config.yaml
n_layer: 9
d_model: 128
n_kv_head: 2
vocab_size: 8192
norm: "rmsnorm"
qk_norm: false
attn_scale: 0.125
bias: "none"
init: "normal"
schedule: "wsd"
batch_tokens: 32768
seq_len: 128
dataset: "wikipedia_en"
Each number is 128 + 24 x the weight over its row's rms, rounded and kept within 0 to 255. Layers, rows and columns count from 0. The size above them is the row's rms in percent of the matrix's.

# layer 5 MLP down (transposed), 512x128, rms 0.0648, rows 204-230, columns 0-127
size [105 119  86  93 103  99 107 100 100 107  97  95 101 114  94  91 113 120  99  81 106 112 115 103  97  95 104]
[[ 79 135 112 134 121  93 136  87 115 138  99 109 153 120  99 133 127 143  69 135  95 121 161 156 136 174 142 105 128 152 111 140 111  95 135  70 108 152 126 152 108 130 128 152 147 128 156  90 134  95 103 100 106 166  99 115 125 174  64 121 116 125 127 116 168 135 127 129  95 138 108 110 163 101 158 135 109 141 128 154  91 132 173 127 107  94 123  88 104 122 136 131 137 140 134 116 130 154 108 117 122 121 144 144 149 105  94 138  96 119 173 112 150  98 109 149 149 148 127  81 148  83 138 122 110 118 139 162]
 [125 111 116  74 137 140 129 103 140 113 182 152 121 164  95 122 119 142 123 155 126  66 121 135 137 134 113 104 122 138 106  85 115  81  92 157  87 109 111 160 101 135 107  91 137 114 145 101 139 120 147 136 101 121 147 121 109 184 107 171  91 140 109 143 133 119 125 112 101 129 177  99  89 103 119 126  83 128 126 131 109 136 114 122 146 158 160 139 155 143 143 160 105  84  95 129 119  95 125 156 131 130 131 134 148 116 167 103 160 128 144 114 141 165 115 105  82 109 151 114 152 105  98 169 132 132 150 124]
 [153 129 129 137 129 102  84 107  90 152  97 101 111 135  79 127 135 120 133 111 127 144 105 116 127 127 129  87 137 109  69  96 117 107 112 119 101 145 111 152 104 134 161 138 122  81 110  73 140 187 108 133 107 124 152 116 121 156 117 140 102 129 133 130 110  79 155  78  85 103 135 150 161 139 138 145 106 138 145 149 192 123 108  87 137 150 158 107 122 110 115 118 169 146  72  90 118 109 129 147 117 121 158 112 139 129 102 173 122 126 129 126 111 126 115 155 118 130 107 137  97 112 132 145 108  89 136 102]
 [156 116 102 102 122 130 143 171 142  80 112 149 148 148 140 105 174 169 120 119  74 127 153 164 128 116 167 151 141 112 149 128 142 119 117 202 128 142 115 160 137 108 134 129 112 136 130 118 137 160 156 131 125 133 110 158 118 114 107 124 117 141 144  94 131 123 103 140 103 125 148  94 149 135 143 124  85 147 124 116 113 133 130 135 139 121 113 125 118  74 141 143  95 159 168 124 142  69 137 176  74 143 143 124 129 148 142 127 137 175  97 132 143 143 143 136 102  98 129 125  58 104 142 113 124  80 165 122]
 [ 54 100 171 124 151 130 149 101  75 145 120 143 126 126 117 144 157 128 119 140 138  88 130 135 137 135 119  96 110 166 117 107 156 139 146 127 131 194 132 112 114 159 143 145 132 118 108 143 124 121 138 156 170 129 140 100 146  99 112 141  94 150 128 133 107 143 126 148 132 161 133 119 144 109 157 165  90 160 114 162  85 132 108 176 156 107 121 120 141 155 172  81 117 132 118 121 135  99 108 137 133  94 134 126 125  83 134 150 115 148 120 136  89 143  78 129 119 125 141 147  94 119 136  99  73 126  77 125]
 [131 148 124 151 152 123 139 137 126 142 147 119 112  84 118 133 132 110 152 150 153 141 127 123 109 162 120 113 131  90 148 136 130 150 141 111 129 101 152 101 102 105 132 147 125 141 148 151 115  88 100 153 144 179 129 100 103 117 141 144 115 126 102 102 130 116 151  97 146 139 135 133  96 142 108  85 107  85 120 109 161 124  95 159 173 152 115 130 102 151 105 138 163 112 140 140 131 191 104 117 140 193  96 182 182 105 100 100 104 141 137 152 134 115 139 155 127 145 110  90 161 160 112 165 118 129  97 180]
 [123 117 115 101 130 137 176  74 134 138 132  94 132 145  98 155 127 150  98 140  96 173 166 117 107 155 141 177 110 115 154 152 139 159 139 154 107 114 101 140 106 151 124 148 150 112 104 126 151 121 120  98 125 152 130 141 122  86 137 112  53 115 115 133 128 123 176 101 120 129 124  60 142 115  89 137 103 161 156 122 102  93 119 173 137 145 136 137 149 116 160 103 104 139 115 114 112 114 141  88 107 140 102 169 149 114  91 122 126 149 120  91 109 148 123 140 100 161 121  90 157 129 120 129 139 117 143  95]
 [107 113 132 148 112 151 150 109 182 126 114 123 117 114 133 130 134 129 157 118 113 147 105 123  83 129  94 124  79 110 111 134 151 164 100 124  92 131  87 139  79 116 149 147  88 157  90 124 113 190 146  93 118 125 127 124 153 133  78 146 130 150 126 134 114  97 134 169 130 122 143 109 112 146 141 175 113 126 156 116 166  95 127  82 126 154 134 145 112 112 107 108  93 100 144 168 127 114 112 106 101 145  90 143 126 151 149  84 138 144 137 110 126 123 143 115 130 100 109 145 158 197 113  81 105 115 131 126]
 [129 166 123 135 124 144  92  97 104 140 164 162 131  70  74 125 109 147 144 136  84 118 148  81 127 148 124 106 138 140 140 130 140  84 127 130 122  72 108 137 159 142 133 147 122 108 124 134 131  94 105 113  81 107 150  98 144 117 139 129 123 112 136 109 105 137 149 150 110 101  99 109 155 134 122 126 117 138 134  98 103  94 122 143 157 105 109  97 139 147 136 139 125 132 153  95  91  86  87 174  80 143 133 115 145 149  92 192 142  74 119 120 147 102 127 157 111 153 167 158 136 112 139 106 122 135 141 134]
 [107 146 122  98 112 122 119 121 124 122  81 137 142 138 135 147 104 173 120 150 147 176 114 147 149 124 153 144 187 146 172 169 121  77 171 126 141 150 143  95 151 102 106  90  91 100 128 137 109  71 167 132 123 145  91 131 146 146 104 141  99 133 121 160 138 155 134 125 117 118 144 167 121 152 102 136 131 130  90 111 110 117 109 161 141 124 140 122 130 113 141 143 101 131 142 123 102 121 154 147 162 174 143 149 105 148 147 101  95 111 172 137 128 155 142  86 135 141 102 115 147 189 131 140 132 178 121 134]
 [154  90 115 120 118 130  74 114 171 129 138 131 117 123 166 104 123 128 109  95 128 165 137 139  89 110 144 100  97 108 155 108 117 138  98 112  72 134  92 135 117 118 109 144 107  86 146 141  92  80 129 137 163 131  96  96  98 136 126 154 155 146 128 120 151  86 118 127 150 136 128 122 153  84  99 129 132 144 136 111 124 141 110 156 123 124 102 149 104 169 115 128 148 152 126 194 101 123 140  77 114 165 142 126 145 125 139 140 149 140 155 144 118 166 160 100 137 117 148  56 118 136 156 106 132 117  92 132]
 [ 93 177 132 109 110  66 107  88 131  63 136 165 138 143 133 123  82 110 124 124 129 109 131 110 151 141 117 135 139 147 152 144 193  83  99 187 128  88 122 129 137  78 128 153 106  92 123 133 147 134 148 140 186 107 126 128 114 111 142 128 163 137 148 129 146 121 155 148 135 132 158  98 141 155 110 145 127 133 110 156 123 141  74 155 127 115 118 145 107 126 152 120  87 123 109 110 152 128 115 144 106 135 146 145 178 112 127 136 148 128 143 111 145 159 123 149 102 116 114 119 151 170 173 108 133 131 116 143]
 [146 154 105 155 127 133  98 125 110  92 133 181 148 134  87 110  96 144 137 138 104  86 135 175 117  93 126  80 133 144  84 114 110 132  64  97 145 129 122 129 101 154 118 153 154 134 133 118 134 180 104 129 104 106 131 169 124 154 147 108 198 117 150  99 182 146 171 172 107 156 104 142 125 135 153 114 135 110 127 103 148 111 137 115 161 135 123 107 114 157 126 145  97 144 153 148 167 171 132 131 163 128 148 131 123 121 134 105 149 132 145 158 166 121 135 114 107 120 136 122 110 145 152 109 136 126 116 105]
 [141 142 151 128 114  97  80 140 106  90 146 104 128 141 172 152 165  81 102  69 131 168 130 152 154 108 154 130 176 132 148 126 116  87 141 126 142 110 148 104 105 102  98 131 137 139 116 113 101  98  87  90 115 102 145 153 127 137 121 127 125 116 124 107 119 168 108 115 119 132 104 150 159 118 111 124 152 152  93 146 135 150 137 126 147  94 137 108 118  67 107 100 131 142 105 146 137 124 187 130 138 101 135 113  87  70 147 142 140 144  85 139 133 132 143 129 124 139 158 138  86 103  92 157 128 142 134 100]
 [138 125 132 112 109  96 105 118 114 122 146 157 120 134 134 142  87 106 140 135 164 128 146 134 118 162 153 123  96 155 119 155  64  68 168 105 126 123 102 123 135 163 101 107 147 137 138  89 106 123 116 105 167 103  91 118  91 119 124 163 129  65 147 140 148 143 132 103 146 153 101 122 121 137 132 110  90 161 108 119 152 114 150 166 102  86 112 171 133 169 125 100  91  99 138 127 158 143 107 121 101 143 134  87 130 121 145 106 147 120 109 102 106 177 130 100 157 154 108 173 134 123 130 123 150 144 118 114]
 [100 127 111 116 116 119 140 142  95 124 114 152 153 108 148 120 147  69 139  92 148 101 143 147  95 123 151 102 154 171 119 109 140 128 100 129 108 133 155 127 153 124 152 154 168 127 133 150 183 154  92 136 154 147 112 125 123 111 158 133 131 136 131 137  83 144 114 100 127  90 112 151 168 148 179 122 144 144 111  93 177 153 129 168 127 147 123 148 149 150 124 113  79 168 149 136  76 109 145 126 108 142 143 115 159 149 130 105 132 114 154 124 158 122 146 147 145 107 141 201 147 150 110  93 157 137 120 101]
 [127 149  71 118  93 121 108 141 129 156  82  92 113 147 137 151 147 111  96 124 105 122 129 122 127 106 119 122 140 162 168 121 131 124 147 154 133 156 108 137 151 153 106 151 172 139 119 107 147 118 144 117 139 173 154 129 127 165 128 120 146 161 148 178 126 125 132 127 146 164 131 128 104 147 149 149 106 139  97 187 136 116 143 141 121  89 148 106 142 154 116  93 132 104 142 174 137 139 180  84 137 159 154 139 138 168 169 126 125 104 132 129 113 142 161  98 157 193 160 102  81 150 125 131 157 126 143 123]
 [186 102 148 102  93  79 129 173 155 164 157 164 141 143 108 130 108 132 107 133 137 156 138 111  90 167 131 129 128 107  93 109 144 196 108 124 117 123 119 156  96 128 136 140 101 177 106 146 119 155 138 121 146 102 162 156 157  94 151 167 145 134 111 132 151 140 132 111 103 114 111 123 153 125 145 111  97 152 114 135 128  90 110 118 139 135 107 183 117 106 110 121 124 172 149  85 124  93 115 124 112 122 125 103 119 116 108 136 120 114 114 103 136 179 114  80 128 130 120 152  71 133 151 138 132 128 138  95]
 [129 110 129  88 153 122 114 119 135 135 152 175 160 133 166 150 133 124 162 147 116  73 130 152 121 173 168 105 118 126 119 135 131 149 158 155 123 153  74 102 163 140 131 129 138 167 144 162 122 153 144 132 163 118 144 155 126 103 149 106 129 150 141 132 191 159 144 139 113 113 123 150 158  97 129 125 127 149 150  88 126  98 127 137  95 129 126 134 141 113 168 122  96 123 132  81  99 144  77 109 137 142 115 139 126 134 134  95  77  85 176 118 141 146  92 126  92 153 141 149 132 103 166  93 112 134 147 115]
 [112 184 117 154  81 150 175 165 143 115 132 139  92 140 118 200 125 136 127 139 140  94 133 123 109 137 146 134 145 110 169  96 136 117 108 103 111 103  99 123 123  96 106 101 149 150  80 183 133 101 142 168 117 138 102 132 105 108 136 113 135 146 163 152 126 124 130  74  93 124 124  92 106 153 141 139 111 132 139 129  84 138 117 127 145 146 120 125 158 128 127 125 111 169 143 119 123  76 113 125 111 123 123 122 117 113  86 131 137 149 117 192 104 160 104  95 140 150 120 169 139 163 126 141 108 128 128 159]
 [172 118  72 122 126 154 132 115 129 121 136 133 104 115 127 132 108 115 109 128 145 131 131 113 125  96 151 114 150 119  92 103 127 105 113 113 119 115 102 100 149 189 102 115 150 148  84  97 131 171 122 144 136 144 131 107 141 129 118 134 143 144 180 143 132  95 137 112  86 147 106 174 156 148 183 158 152 157 146 185 166 174 115 110 130 174 120 135 126 106 144 109 118 106 100 134 141 120 138 127  98 100 114 118 163 129 135 113 126 111 137  97 117  96 128 120 155 106 120 105 119 148 199 142 162  83 104 123]
 [140  99 105  95 152 176 119 127 124 115 117 129 126 146 163 119 156 127  99 156 102 123 122 129 133 136 176 125 120 132 106 124 104 143 134 108 106  88 211 133 169 146 128 148 170 145 128 149 196 135 133 102 135 145 110 168 151 123 131 126 123 143 112 182 148 134 172 166 127 142 107 137 100 150 135 146 135  95 198 132 120 121 125 140 112 135 112  77 135 135 140 144 144 131 116 154  84 105  93 117 172 136 113 125  92 102 110 130 110 142 141 140 133 124  78 119 143 104 163 128 158 128 131 131 134 131 168 130]
 [ 97 151 111 124 130 121 104 133 143 151  98 123 151  75 148 134 134 136 161 128 124 125 116 107 159 131 144 119 134 124 135 136 134  64 142 170 135 163 102 101 145 127 140 147 115 123 118  99  94  54  91 129 157 119 110 131 147 114 131 107 116 141 138 146 121 152 140 108 104  96 122 166 122 126 153 136  64 117 117 187  96 116 136 116 145 107 126  90 150  81 148 123 107 156 123 137 121  76  96 165 146 155 153 102 100 140 135 167 113 110 132  95 127 104 130 143 116 160 106 157 136 140  92  84 122 111 118  95]
 [152 163 138 134 110 133  46 130  90 138 137 107 133 127 135 160 122 164 126 137 119 163 122  82  97 133 133  81 131 123 128 149 126 127 114 128 157 124 148 109  75 111 115 140 131 118 146 129 124  78  94 132 150 167 100  97  91 153 118 161 104 148 111 146  87 150 147 129  68 113 104 139  88 134 115 176 119 143 147 142 156 116 149 106 105 130 100 166 110 125 122 142 116 105 136 118 136  88 153 129  99 123 151 154 170 106 122  87  99 133 135 157 106 107 146 116  80 107 162 114 125 126 131 134 148 146 110 138]
 [139 121 112 127 138 154  91 111 100 155 106  82 134 120 103 160 138 147 110 130 107 172 168 151 115 142 170 128 134 102  83 118 143 153 126 119  62 146 117 106 132 104 140 121 103 124 159 115 122 145  92 141 136 145 125 115 118 128  90 161 196 127 174 136 117 129 139 136 113 119 106 141 158 151 142 121 153 129 155 123 114 146 158 129 141 127 163 139 160 127 139 108 157  72 110 170  96  99 146 121 136 115 114 137 102 131 100  92 152 121 112  87 129 101 122 110 144  84  97  74 130 165 151  94 147 119 103 114]
 [117  90 160 116 146 111 122 151 135 135 119 168 124 150 138 159 131 143  91 130 163 102  89 130 141 153  74 144  92 156 114 124 155 118 133 119 121 111 124 132 125 138 137 106 131 120 143 152  96 159 103 180 130 117 138 142 101 181  97 121 106 126 186 131 110 116 157 125 117 102 161 137 123 144 111 133  87 108 103  84 142 146 181 104  96 101  99 122 134 142 181 150 145 166 126  98  91 107  99 133 146 133 153 107 150 151 146 114 127 120 117 145  89 106  94 117 109 140 127 114 129 146  86 132 148 139 191 113]
 [169 134 141 156 147 157  98 159 141 143 191 126 144 105 137 122 104  93 167 161 147 142 144 114 106 104 146 133 113 118 105 134  87 141 142 135 172 109 127 143 141 131 102 117 148 107 135 130  53 116 169 109  72 141 111 100 139  95 130 180 123 131 147  98  98 131 112 126 152 113 138  99 128  85 155 131 133 108 127  94 127 163 114 113 131 148 167  85  95 138 124 173 131 100 120 103 141 107 167 131 156 141 150  98 142 151 133 134 106 123 150 113 144 139 105 125 105 105 135  95 163 127 100  89 135 130 154 123]]
# layer 5 MLP up, 512x128, rms 0.0644, rows 205-231, columns 0-127
size [112  89  94  94 105 111 105 100  98 106 102  98 117  94  95 109 117 107  90 105 107 108 105  95 100  99  91]
[[103 117 143 128 144 108 153 121 138 114 130 154 172 102  91 151 102 137 128 122 120 156 113 147 125  86 102 130 181 135 124  99 127  91 115 158 108 135 122 132 110 133 122 120 146  85 147 126 105 100 141 136 166 135  85 109 135 159 122 153 124 154 131 100 117 122 152 152 137 131 108  74 134  99  97 128 131 100 145 112 157 144 132 120  95 163 182 147 102 139 102  76 128 101  82 133  59 169 138 140 151 160 115 168 128 166  89 129 160  98 110 136 117 108 110 121 142 133 162 138 107  97 165 144 125 146 134 145]
 [171 127 166 143 155 146 128 176 132  89 129 112 165 113 128 146  86 127 111 150 108 131 150 156  96 124 108 120 130 121  85  59 199 123 129 107 115 136  93 132 112 167 132 100 145 161 108 120  95 121 103 127 113 104  99 106 131 142 117  97 138 104 167  95  91  96 161 121 136 130 178  82 116 109 136 112 138 138 110 111 141  87 151 100 135 182 117 140 105  98 144 116 125 134 118 131 118 118 153 127 101  97 108 109 113 152 115 144 164 155 153 141 124 153 103 153 144  92  98 132 102 124 127 118 149 129 132 128]
 [126 125 162  84 122 159 124 133 178 113 150  60 126 111 119 162  92 145 134 165  92 106 125  98 135  92 150 107 142 123  94 140 159 148 139 163 158 150 114 118 168 133 124 112  98 141 113  95 114 160 125 161 102 165 167 135 108 119 178 125 133 154  92 113 136 111 123 124 108 120 151 113 127 118 107 162 128 102 159 133 130 121 121 111 169 114 148 153 118 144 182 134  92 151  87 162  93 160 126 117 159 176 130 116 151 146 184 148 143 131 109 129 150 127 123 167 126 130 150 127 126 113 134 132 135 151 148 133]
 [ 93 110  52 173 128 162 102  90  60 161 136 134 129  94 122 157 170  94 130 147 150 118 129 109 123 132 136 150 105 130 140 115 142 172  88 144 123 157  99 122 119 155 115 117 114 125 112 129 105  85 100 108 131 133 126 136 109 179 105 132 128  99  66 135  94 147 132 119 129  95 149 146 130 141 132 129 125 112 137 160 142 135 139 178 131 129 114 107 134 142 146 123 111 147 141 115 117  98 130 142  85 131 147 146 103 159 144 134 114 164 107 121 143 138 100 164 158 171 167  97 132 171 105 120 136 134 124 146]
 [180 158  99 186 133 133 138 137 131 167 123 142 107 149 111 154 134 147 115  85 107 130 188 117 117 117 121 120 108 156 116 115 141 123 135 104 157 174 142 147  94 117 102 115 129 130 138 105 117 143 144  89 182 177 118 112 118 112 150 120 128 106 134 115 141  88 133 141  96 103 152 130 123 109 144 107 123 115 146 139 144 153 132 153 114 137  99 104 140 153 120 180 163 123 140 121  85 168 152 114 147 147 124 149 113 146 136 121 123  66 137 139 134 164 149 154 110 156 115 104  87 108 137 162 171  80 146 156]
 [ 95 127 145 123 137 120  98 159 122 113 147 135 148 173 130  66 141 136  79 119 101 115 121 122 138 150 146  91 128  85 129 116 107 179 114 116 145  78  94  69 123 143 125 133 138 129 116 105 118 174 143 141 142 132 137 106 132 119  89 134 137 128 103  96 136 100 104 142 164 139 110 110 133 116 120 121 173 111 184 152  72 115 123 145 148 115 173 124  98 107 130 125 129 119 144 111 120 118 100 163  94 123  77 130 152 103 114 120  93 122 158  96 148 159 100 103 135 117 129  95 135  94  96 114 136 139 156 105]
 [100 158 128 108 162 164 121 157 109 100 174 123 142 119 134  64 108 122 119  96 124 156 135 113 110 122 149 105 176 124 126 121 105 149 163 178 121 159 153 111 113 150 121 101 112 166 100 174 138 146 174 145  89 103 116 126 160  75 130 134 128  98 133 152 152 107 129 112 109 157 109 168 116 161 134  98  99 123 155 175 129 109 181 148 139 129 121 171 144 124 120 134 152 118 146 119 127 132  88  95 123 136 121  97 152 138 106 144  92 107 108 145 119  96 141 134 106 145 125 113 141 162 114 157 157 141 116 141]
 [153 167 129 136  95 121 144 156 115 139  91  84 105  92  88 115 121 117 132 121 126 113 145 132 139 135 116 191 122 154 127 137  84 137 103  87  71 126 161 161  99 164 120 132 120 121 107 118 137 105 120 140 139 132 117  92 131  90 142 165 137 170  78 169 152 121  80 149 137 104 139 136 149 113 141 164 149 152 153 124 144 146 127 127 147  72 153 120 170 133 128 154 115 111 126 140 108 107 133 155 130 151  96 106 128 158  93  84  97 135  91 121 103 110 122 138 167 129 132 152 139 124 126 148 104 153 160 108]
 [143 165 129 139 105 142 145 112 157 149 168  86 153 134 127  95 127 116 134  94 141 114 139 117  76 125 104 158  98 154  80  94 144  75 105 140 122 108 119 109  90 110 170 142 145 156 158 115 134 162 146  83 115  94 153 165 153 145 178 110  89 158 120 151 118 119 135 147  99 129 148 113 135 104  95 135 132 113 150 112 129 138 160 105 137 164 166 135 172 155 112 102 103 155  88 130 145 131 101 118 115 104 146 111 135  92  98 108  93 121 129 121 106 144 126 147 112 139 118 149 103 113 163 138 166 104 134 148]
 [114  76  66 136 169 140 108 134 132 120 144 116 196 131 146  84 137 123  84 104 129  97 133 106  81 149  73 108 170 129 127 121 102 103 141 128 127 125 177 154 157 148  99 116 118 119 136 117 149 119 134 174 167 117 121 119 133 112 163 112 141 115 123 163 147 108 111 171 102 133 111 129 113 169 125 114 107 135 124 126 119 154 117  92 128  99 143 158 106 132 195 127 152 158 144 151  93 138 134 120  94 173 128 114 109 135 116 100 161 171 120 130 124 143 119 143 102 143 144 113 158 125 128 122 145 120 143 130]
 [150 100 162 156 132 109 121 166 153 147 122 128 158 120 124 133 157 122 129 101 152 137 122 129 126 109 133  88 173 162 156  82 172 154 136 140 120  99 142  99 130 138 145 128 160 153 119  81 110 138 136 111 114 113 163 117 137 101 136 165 129 146 108 135 119 170 132 133  92 137  92 106 167  87  97 116  86 138 116 139 122  88 103 105  98 113 108 112 149 141 126  92 155  75 121 140 115 134 113 120  96 111  96 156 142  97 134 156 143 103 144 105 154  92 157 144 136 104 144  97 105 140 139 115  70 119  70 137]
 [103 118 113  76 168 128 136 117 133 127  83 141 135 135 177 116 140 115 140 130 123 119 100 139 103  94 135 117 105 161 167 126 133 139 124 134 121 125 147  94  75 147 112  89  98 133 120 189 123 111 151  78 130 138 149 121 131 133 136 100 128 116  96 124 152 162 159 127 147 138  99 143 141 104 107 148 131  75 140 157 159 103 111 113 108 146 142  68  94 148 106 144 111 173 112 119 118  96 133  98 123 142 135 138 142 105 132 165 142  80 124  90 129 114 138 120 118 150  94 103 147 173 153 128  84 171 129 118]
 [160 157 135 160 127 131 149 136 162 104 144 128  94 108 141  92 132  92 117  54 124 120 135 139 128 154 136 114 125 129 161 114 122 161 128  76 154 162 181 100 121 141 158 130 130 105 132  98 117 132 132 129 128 129 127 103 152 135  92 167 108 162 109 114  91 159 132 152 102 163 173 123  89  86 135  79 143 136 125 116 150 119 107 117 139 116  94 148 117 110 102 132 128 152 154 162 113 118 135 126 122 137 127 141  81 154 110 115  87 151 118  97  89 156 115 111 111 129 124 127  98 117 165 120  97  97 116  72]
 [149 133 108 190 144 108 142 122 183 155 114 109 150 124 134 133 147 102 108 125 141 154 135 155 121 121 125 142 112 126 112 139 161 124 112  95 125 162 152 171  98 110 132 111 146 164  89  73 107 104 127 135 117 117 157 138 123 135 134 105 145 148 127 151  97 126 132 136  81  92 136 159 148 145  73 127 183 109 135 146  89 134 169  76 155 168 125 145 115 102 103 106 142 122 136 157 163 156 107 103 116 117 130 119 149 145 138 125 104 136 145 187 126 126 111 102 135 128 115 138 147  80 115 121 174 118 164 146]
 [173 121  93 138 143 146 157 136 101 131 109 103 194 124 138 162  90  74 155 136 132 158 154 104 145 107 127 118 112 118 119 116 151 155 144 149  61 144  86 110 133 107 136 142 153 112 154 149 155 151 148 141 125 132 133  73 148 130  90 119 153 118 154 125 162  95 108 151 104 125 154 122 119 129 154 117 124 128 121 140 104 119 107 119  96  91 122  95 152 122 119 142 131 101 107 175 127 107 171 124 111 156 154 176 145 179 105  89 124 101 121 122 108 148 155 104 142  89 127 149 124 132 102 101 144 115 116 120]
 [163 136 151 139 113 149 135 100 102 131 148 128 157 125 133 116 127  98 113 123 128 136 131 113 106 126 109 159 147 148  98 110 111 172  93  97 136 109 135 136 120 141 108 116  94 127 132 146 127 166 139 141 144 134 122 150  89 110 116 132 130 117 117 161 111  65 183 151 152 117 143 125 138 109 101 142 130 131 153 148  95 115 126  88 134 147 124 102 125 141  75 141  71  96 115 128 106 126 128 124 134 113 103 109  83 141 122 153 138 159 106 177 184 101 193 126 128 192  90 128 121 131 169  93 127  96 148 148]
 [137  94 196 117 161 114 112 135 112 138  93  98 133 135  99 166 127 107 112 115 175  96 123 150 110 110  98 167 167 151 138  99 127 174 105 131 142 117 111  88  97 124 119 155 120 106  73 162 104 102 117 157 126 124 137 162 101 157 119 151 120 164 130 101  83 117 147 162 138 115 166 110 130 120 143 100 107 114 113 121 121 124 140 157 159 156 154  99 116 106 153 118 129 114 106 141 151 135 120 110 148 131 112 132 117 124 108 100 170 133 136 110 134 122 124 153 160 127 159 125 199 145  76 109 150 117 137 108]
 [104 110 108 126 123 133 140 145 144 159 117 143 148 133 128 122 120 131  97 140 145 118 112 125 114 124 113 170 173 157 185 138 128 158 121 145 146 113 117 159  97 144 110 139 121 157 129 119 149 134 135 128 151 118 124 134  85 167  59 143 112 171 144 118  97 126 158 154 104 131 116  96 127 144  97 145 144 125 111 126 113  95 118 104 159  69 129  65 104 153 154 129 109 115 109 133 128 130 142 117 142 156 144 102 134 121 127 135 170 127 104 101  81 172 118 113 125 157  76 124  75 142 141 103 168 178 119 161]
 [115 116 138 144 168 137 129 124 141 120 170 175 114  97 153  74 116 133 161 176 190 140 120 134  94 134 138 121 160 133 153 121 138 137 103 130  75 121 119 103 170 102 140 144 104  92 160 173 161 112 122 123 104 141 134 107 135 134 114 139 130 130 109  83  93 110 107 105 161 156 147 163 148 100 101 145 123 142 161 119 167 110 115 179 106 108 106 140 144 129 121 123 141 132 148 101 108 102 179  88 109 120 100 144 147 160  94 139 102 120 112 137 122  90  94 102 112 114 156 136 114 121 112 104 110 122 130 151]
 [143  83 146 163 125  85 100  84  86  90  65 125 152 171 169 105 118 140 142 125 146 139 116 131 145 125 127 112 162 133  77 141 175 108 141 113 122  85  99 133 132 157 105  82 132 130 123 159 110 112 139 117 163 174 116 141 108 127  92 146 106 111  85 138 136 143 158 118 133 137  97 141 120 125  99 128 125 135 129 145  84 116 109 152 104 138 139 156 117 152 129 126 144 106 127 102 159 179 112 125 112 108  89 137 155 117 148 133 101 110 139 115 101 164 112 119 109 108 155 118 124 153 175 110 114 166 108 147]
 [114 126 153 154 129 142 128 135 141 112  76  99 133 168 134 149 140 122  96 114 127 143 106 115 144 162 120 141  88 131 151 152 120 127 111 141 137 151 105 121 143 119 161 120  88 113  85 144 166  90 106 157 122 117  59 116 149 116 143 130 131 114 113 116  80 167 130 106 107 120 104 117 140 140  94  84 169 168  71 163 123 146 140 111 129 126 144 118 151  73 148 140 134 153 121  95  94 127 170 112 169 144  98 114 142 147 131 165 148 109  90 136 146 139 132 147 136 135 150 129 156 111 113 168  86 147 120 160]
 [ 96  93 121 155 165 133 168 141  55 138 144 109  76 153 130  69  84 116 110 126 101 117 139 177  94 123 159 119 146 101 106 154 124 105 102 116 150 167 159  96 101 107 128 129 128 122 152 146 132 126 116 143  95 100 115 115 136 183 129 159 156 133 124 107 139 151 142 135 110 107 136  96 119 129  90 125 169 147 153 131 134 111 207 136 125 116 152 159 115 111 129 149 120 157 136 118 156 129 133 128 165 152 104 124 137 111 141 119 130 129  95 136  87 103  90 104 137 155 150 122 141 134 140 122 137 116 137 109]
 [161 103 147 132 158  99 157 132 123 117 175 113 130 165 116 128 121 121 117 166 166 108 152 135 123 100  99 144  94 130 112 115 109 109  70 132 134 163 164 120 134 128 120 100 164 152 150 151 161 135 120 158 147 165 174  99 156 157 184  99 119 108 143 119 125 107 148 118 148 134  98  93 158 154 123 117 113 144 159 181 106 159 137 132 105 136  87 124 114 139 146 131 121 108 121 106 152 145  72 146 116 147  75 141 125 115 163 137 132 113 145 125 105 116 135  82 167 147 139 112 144  97 137 126 107 115 152 166]
 [103 128 153 113  95 154 117 122 125 137 113 125 131 134 120 146  97  83 153 107 133 138 109 126 149 126 108  94 185 121 141 159 117 168 133 147 155 107 154 121 125 125 119  79 121 116 169  69  95 124 126 139  86 186 148 123 129  97  97 128 152 134 126 111 128 150 107 119 174 146  95 102 119 101 147 108 147  64 158  98 141 124 136 118 164  94  91 120 140 123 111 109 134 126 143 137 150  91 115 186 165 127 148 120 162 139 175 102 121 117 130 117 118 167 106 136 118 110 120 104 135 135 168 115 137 118 159 103]
 [109 140 137 105 131 109 118 116 142 113 109 135 131 103  77 112  68 113  83 132 101 178 112 120 123 135 156 131 149 132 109 128 122 136 131 128  87 119 104 152 149  83 123 100 163 164 123 100 165 123 135 119 167  96  78 150 126  85  75 136 160 107 109 102 115 117 140 116 136 119 150 139 140 130 106 133 170 143 117 122 182 125 144 126 127 148 103 140 143 128 147 175 142 119 156 123 121 120 129 125  92 136  92 116 103 110 107 133 150  93 167 136  95 143  95 104 120 114 123 126 129  70 135 119 107 110 128 199]
 [111 115 141 125  92  84 118 139 119 154 139 127 117 132 118 116 107 111  83  82  95 132 120 112  99 122 152 156 151 153 108 112 154 126 110 133 122 107 146 134  94 127 136 110 115 144 166 130 198 120 118 162 134 164  81 115 142 126 130 104 105 118 122  98 108 123 153 165 126 129  54 114  76 111  94 113 131 175 129 142 134 135 164 140 128 130 171 115 152 159 137  94 147 112 132 154 118 101 137 144 135 156 125 177 128 127 135 166 112  92 131 121 154 116  95 135  99  93 151 102 128 148  92 172 155 125 111 151]
 [107 134 122 148 117 119 154 162 179 138 136 104 152 116 145 139 131  70 101 118 135 100 131 131 153 151 127 192 106 107 122  81  70 147 152 157 142 119 127 123  95 105 134 159 135 126 141 118 154 153 144 148 112 126 108 130 117 117 147 128 104  76  94 105  99 150 113 122 102 146 150 123 104  98 130 124 127 137 144 145  95  98 120 127 125  68 116  94  94  95 134 133 105 145 154 130 139  79 164 127 140 120 143  92 128 135 119  93 153 157 150 127 139 123 129  98  98  99 105 110  98  88 177 157 128 144 164 109]]